{
  "positions": "rope",
  "rope_fraction": 0.25,
  "init_std_qkv": 0.102,
  "init_std_up": 0.102,
  "init_std_down": 0.0,
  "optimizer": "soap_variant",
  "schedule": "wsd",
  "decay_fraction": 0.696,
  "dataset": "wikipedia_en"
}
Each number is 128 + 32 x the weight over the matrix's rms, rounded and kept within 0 to 255. Layers, rows and columns count from 0. Numbers have three digits each.

# down: layer 6 MLP down (transposed), 256x64, rms 0.327, rows 200-246, columns 0-63
# up: layer 6 MLP up, 256x64, rms 0.326, rows 201-246, columns 0-63
down200:085217096146091128094116088168111138125158183152105040106072099111029129142095122141168112115103152175075108126119117139192142172108095119108157154065146094124104104072044182155147167163153141
up201:109104161092091106145112123130085128153157159174173140115127149144143111112137163119131113133131142128125141155126171099110140121107090159103137126124115106119128096176148149166163087136095111
down201:129154134145086090119139157120153198110124130068098109162153124131144107069127089131166161141140171133139199149147097156095126137093182126143117120120152138072114091121104109123133154139080160
up202:105116184105087098090153130090117109129104147062154165151076120071195149238174147112116130047178090099141163115098143108118156166141122098119100136077154187161180181129153117179166135093129082
down202:153144103080116174140106139186161122062088087062160090043132136050109139158116138141093155162111125067150143122076063125088101117093123093051094166107185089130190122123124102200077079135084139
up203:144134116118062182057106133156132131108121210059159138146143134090190131129103120084115124096122059115168100118081163105134066177114119139101095163126090156150141058119083119171146118168128171
down203:177127101157153143172071115139100057133137122236131146106128103116110086123172103124118156156117137086158135097168173148175149153123116157150143167129160106153056152125158131101104171096146083
up204:111105043113178058108112117129142139098088092134164167069108080096147122143088152141135125122133121066152156135113166128113081171123108113193109181155110099170201129179149194103118123126147135
down204:141066123085153171137211136196160162212081120154148116134141145116153124090164121125130125120092135144039128064160185149176171142162130094138171124094112125088110133123084130150124112086072122
up205:120203128161083152085099122108132147080077139166092165125055073146143114123177084146144156105101132135130154143123121161101143168138117101162151101122052132100140012126168081097218116115137127
down205:126095145172137106068091102109179148165136132159131052095076159122159144148194114089149155155127109160095112162098174125134125120126103141106148086071224089095115158109121131163087134099134141
up206:107077088100130153148157136149121142121168056122054098100189116175129179080140156119163198124165162112156064116128099160143188107126099124155206135114205172121125106121187084169084116145092088
down206:166108070166122137046129158140107045152191083098134196162161070107133148111144141125151154112131173080154118079093140143203067135086143157185098070157041076108163166124112150112187097119073082
up207:107140128116138075132099130111142217139129122150142107157191105121105106122099115150148126137142162106078139157105084173089112150133185135095154087119145166203123115165063132124118183086108110
down207:114083057086194110160135101132160146086091133154125161125135096177176116128156141137157159096103114096168099140124112085120159075119114134173131179141061127143161122100138141094099134140135078
up208:133053115166154084161092187111146111125092067122127171124133141121109166095090138146145177114134146095114111121155078120157162143123187160168111130120128150101186108099164124118163146140214120
down208:154147160076138203143155098156083168114098145180161107115137134128156092117139140121103118114154102149069143131105111110130112082137172112137147166158136142138079119181102104111108116140058122
up209:128155109167161061137130111138122137121079182181085129159133149119204108138123073111149159144103142101162093160107119083104114106130124102168121094120115126083126102106122150074135125087104152
down209:145088111159101198141139142193125101079146059146107142105116113141123131163162164120146074091158096115119110143145102151140119168097172125116127148152122180122127182120156189120121153113159120
up210:118081145121104131171122114114181162123130167133128163113087163107203134101099184173160152091140121167134164133114119158142136174163145111144204145094081139075112184101140103175124174099155145
down210:111189140138160198108155138136134134182128130173091112111091088104085115066075144178144135156097080134122130081068107144100103118114128089162155098176116096108147125137107143116092121100176122
up211:134142114134094138124112088172123117174149113113170134161126125068139112129057090132087106127131218059181107087151112082124108115161122159162123136052146114063206126132128174193209143128135104
down211:133088115095233154105080146174177122166163133028103083096103143133103112058145120126126080170192113100101134032092103127161150080108112106140190128175114108081143103137105153144166128094159101
up212:125143177103112146089110190111138080099122188126180118099111103153113139122093152127116145159134143121142175190154120158164095150120096094161137062192140139191181054088141157182099122155175080
down212:138144093170125122162125164134064197122110100101116131179176135127121127141159118108182096130071165134097123049095192127111162142151108102114108168146099142143177148101134157166133160164154108
up213:124196157143119096118166180141133144118149142157102093166056134159158161108128058173131098160138089169139162182126190066141107126175118134104188086133124123139066145153211135079133110143142120
down213:092120117130129174081116142140126143140043162165138070179096161095112107075071063119111082121159111174150094097100145137121110097154142094139105108125142138155149167098128119165145172119088083
up214:101115160146124078157136153108088070112151139118129164144148195127183125109098112142175159121122131102116082103129158107148181097106095101154138172081147054110139149106144209080147155085109104
down214:127139124118165096108129167078089097141122086097034098192095133125146136091119124097116073150094203123065142072152123118100143131057152164208146132095084045160074135133128207161099144114120109
up215:131101087165108114118145124119158113079153162126075166120148124125176152115159089128131102116132171093086096151078119123143104081133072121151091103104111131116133142111135142130160096158110099
down215:096139126128159188166090130138132109107104118148135118138145137082124105112149181166108107123055134142134152152187133093157115114087086118101063127090156098112125087076128045121139153190121102
up216:102076131202097116145138136133163095123088135131106124104125081156093090136133116163096186132142126127153099102078109168112139149205061200081197122137110196180166104081090116098136095125071058
down216:118126137128102160130172177133115160120093154073190031110120077151105172082159124100151151083111153162111220164154120089068199153115144174156151057171156143084110134106141127075108152199094107
up217:116111085142099113133118122119115140093151154127136138124149131101135147122115154134154128131150127109135120121089130135122140139126108124123134164120146155141153125163114148139134142131123137
down217:142117115130107120108132127171132136148126111134115130133136126160149101137098118117141131122140141134140122114127145120147103118129123133137147118133138119118130133145120100130104113145138151
up218:115137120153045124139071138111124127160125178109084170146136161115171132097072172174183096097142144157092175110154097189125154127153107153071153152098064126107181171115169132201166214116125101
down218:095139105172152150092100156147082090146124145096075108107110141173110103059098145146158063174191103147123152043085169134159158155132139114139115078147134107086107171065194142176102155093188101
up219:123089066140109134134105150164168143102123127120089172119149169105069135117089070180089206101142138079152117114143131119087139097149072134145132136120123132145090092131050195147125073105087117
down219:186162159095144138127159130162160096116131095162127107117125139101158134145101120152150077060088088148104165064163095173106134147135125106155145108160145140179138136155137167082079135123147137
up220:129111098088069151157144124177125128114159118185124113115107174133121182116123096154163112135102129129076103144133129063119139082142123122072187099129133160168129113149124117133109128119093144
down220:122068124131177199092135153122120120094141076092154127155144207110130127140147116073158101118135098137154166031132177177120098079141141124153154145143109157123131132093151146144138109097133097
up221:135124155173069115136087126080149180103163114199122113126165153126142126120159123130189119168135078121055134128127113152131106099103092184110124149255063132155168019094159167141142153134098128
down221:099102132143089079203094132190151054160082137136115085188096112140138107195190110087087168120250181108100100207132145125098082136182117113133101105037145133123151193125113148146108168105118168
up222:102155122145097119164086113158124141123137131139113115126108181167095170132143190148143120094184108077150093092101146093135146121155117117165104187132099137126116155119121115123134105111086102
down222:111142131106160103125183154125129155116143077140100161086095091087129142173085073126103125126085110149070137121123153104111134133119138100139088098166197148132137135116127115110123121141167149
up223:120080144117156109143101164136094139110102138071208133113138142110141138129111091179133173064127144102120067142102105157164117136163115094151121064111136157105137162146101163092118162180158068
down223:089131120083113131155149120120134059132139098108112136138124137115127089156122101168111115149118125206110157136118171129150157120079097105134151119123131174132065182116078093146117123128101179
up224:122121118161120116088145090139103137129127118161109140141144134180134153109181060142109094190215060112178103112110130134099134114133121122119103145152134156123129134130123083116130089097087114
down224:110127144120133155118140135156123121191129115109146162144100124136132122122118184119111080124111107144123080127128122103191163121126202133172139129154144130116128173141129118093135153121146091
up225:104114116154102181103193076101124157146140152115137123082054154168193163094137085115084079080136140121072140187138126136089146119153143161150142078129138158199118094142122119167122179133145121
down225:141115146102161144118122118125141131096054104141127118129158081100113129134163160122102059085080125120165135119125127122148088132089108141082134146140108098155154189112176073128115122189134160
up226:113056111170125081080138122076112133114099138149117124172121122185091117072112144107109150014152148130162076170081106100147135137109115142097103103149128117176077126118142147102166142136095113
down226:090146160076130146133092124151143073099153130095115068123115187132138165063153125138097214130102143150135105189075104125117147159074133151167105133145159152075120115161145141144204176142115180
up227:104196150188104075124132148135158046141116156133040106135158117152151112114163081072186081087155089116162143141101136119090141049147073129088116071140133126165121099100140132125113121084131090
down227:104112151147152092116102079068182128155124156165122140125159133185132125006080135077095154159171181168102135111157185162157126114123107146129162142121099086154195192162132075105143106139128175
up228:126083133117091111134088126105135169137093087134133176160134156192130118135125148149094124087133096117153102104129216077123106139099130078116130115080079138143161056187178127138202074145145147
down228:143141124093155102117138112118039135124065072132166183112050079144082126152101165102153151101150117155136085192121104139138132153081143124086068178093106118164111249161122110111128121106106135
up229:112132137120116084137167102096157157097135179141112148161174133247109133151126105166129131157134202113102159114109118136115160136104194085110120122120118118136089123093094114069126104120196179
down229:205120152089164137155164153145116137135107149105102192149084070100046148111125104120090151058129120144076186187155106153153130100116121087155122102133157115149091103158107134118131138148126166
up230:144128135116166110080068129080181131086066152170120183094095107168083110112069085129105180084151160127185155113118143117127215157167158134129110099116101121107108149086131143095157128097179168
down230:050147154169118122111113062078149135156133206133101142183158149172106109039123194134130128151100134213146115134143143091135176133094150147132098127123167139086157088097149129116209130120122136
up231:089123091088098109150107123076121184142141119094096181134159161153164111082087181143154093071089141129067092173077123092189093153197199053110151121105085106114139136073105128143181181099091077
down231:081226129134138096175147165125179091148144139101127106106077189107047124146166126168126182112159135078119255197156156060172161160071131106087119115123158155028156144091167141153158135136106098
up232:126119117136112117135117128128124150092130141129122124117151107128152139149115142117127134132115109109146115130119126130106126122127122117148138159148129139146133065127108112115133099099148110
down232:130096123138109168128157111143113114111133157101128123104132108126137151087116085163166132108131149109102142128135107129138135089154130133127111129115144107113130121143118126153149138165170118
up233:132072205111095159123100133172097125120128152144144117166178102138132110147070093124096189186145128120154149108112106118113084150114116128146120077136085186099132148062123102108129127100188079
down233:113135107158129150117125186132126060174150125104100132210149097124144132132144112112075102125145128132151180124180124156106145117116190125162071115122128071122146155130153134152141119144195163
up234:169098176192077178151143113093137148050115158138128111106138134138142171155159158224133113152191114082146145143099111113093122125106081134137114111160148087120106176150178157148190065095115162
down234:124178132152170111174119151130181104181139152123135209124101161134100082109126153134199115128115116129159088143133048129125133121142040102145097093084085120148072124139127198106126089150111113
up235:141118151204144161161163107089124100046175123159130147187105132122119202161160058129143098160185124099149136110155086097126092145130126098127150117164156127137121180137175124140125185104077169
down235:129094113108133095110102133139158148192128133141142119137201102147186134081116193152101162133111179169114141082135145170135118126128115181119096068140167152142154101226119139105128053106138121
up236:088151127088138131147112091147167123140091170131140154116134131115195094171135096157131158092139216142134105160156169110099200119162129152168116112054129121133137166150204104092121144102166114
down236:123159054129048133170140100170147119082053113086160153100123122106139116159091132172126124171171104141183112095081131126079130147156126149136091105181106112165172113110181103149140202122169145
up237:114172076148100124095108130076171170169143137078158103121140153157123165110142171100125141101139150189107082132111116132203114078149102170063224152223205119148131112113144145154139103175151115
down237:143098100129200113112114100098187130130104109142158181166100173172140104152135132135100178173123168102088086146110096185130102152101056116116096154136117137145097181196111146067090152182092068
up238:158101138068134149096145175103100174093171095132131182121119111130148159130153178144161166112148193102232151073124126107155211074098111092116176141127179133134169087117139097191172131127103148
down238:093147131175163080140081084100155108146116110130146138127107200100178119154087138115106098172123091188098143104184120132134165184141195103158171124161125122142161169133141077177131101086094070
up239:147138182140100106092145106044097171108140163105084104132149150103159096150135063160143179177112054097086138150133112216153116133116096140146109147152139159133190079111163127094156105161168176
down239:158087127124150110130090123111147097126087113108103161159118170100116126165121154145152148193056087149126129210138198142172142140123104109071123077125106190174096131175118130103111076148127120
up240:131128138155062114145092127116104123113126108123118084158189176138140131155103151124106108087108155116101138165133146047120113143099118142127158123143099122164166158123112137129131093170124115
down240:176096143085218139149113130119111132091178123130087102125129168096129148148191127103117128091113100134094097120175180107127132102083125166110130127111171133118133127174134115133117160109098085
up241:136137148138136166222197086139037140076130121098111087128094128179157125106089096121148121079126137105155122089119124120147100185114119149135131118143177180094126111080149088162163092152147124
down241:111089106115129138146151092173107172130045162145142139149116162098180083141101132135074088125136140165122099143145139074103097057125094119123156144108140100066118085135127154161089083128157129
up242:094123108130148173145165094097149124120123115133102078212171099160190152148147128146130094101144117118181121134098155142066114134135137088145084125128098087104139109132172126151125087059142148
down242:136081151097151138126152118150145128147106110136138129118131094110094124165149116124147030095138139103124126132155131171174108120097160156117117095152067123172157131145082121128089099139113109
up243:095138192156082176103182102100106098074178158125111055132117102144151137074123141165177026138114182118096138143118129136130152169104114204127095145096125219197069094196131125147174172166155133
down243:134128189116205124140183105212172139120141064015148186087124127138146106120118118083192127111182129135138053226135126132170112115095157123070110080145098102135164144067168175092193155078100109
up244:130130097154135090076148126140123120114130097175100129207099100085105166130111063141114199182085145093102183066124134127072150155165144159122200164080160118121163122175167104108150154130155149
down244:084050101080130178167163155132119073205157150123093188207158106080077137224123120099104068143119140156164153139121162143104176128128139165089136106138102157121124106154124149107136107150193135
up245:066069103127101112134141127119124115094107180130117158104101096195081136108156130107099103131069125123117117139145167102095088152148123128066132078150130160185134081043100074110100117101096108
down245:086151141055116121157171147136153184212141198089107103136157120172128127125121136079108094143136113095121136104126097144170078107078120153150115096135195099111167106095154130119121078086086084
up246:137150133137097148169104099152150113138146165083170084129171115067216106129135199103142079131111131187173206168123118131070112126162142107103083152122140128126141079099132179187188078109110136
down246:121109158096145083152119112117142108147091105176125188116122137123134137140092087095135176067073116170142117095125119164140155146154103101162119131100143132159136087197134110089121134121116081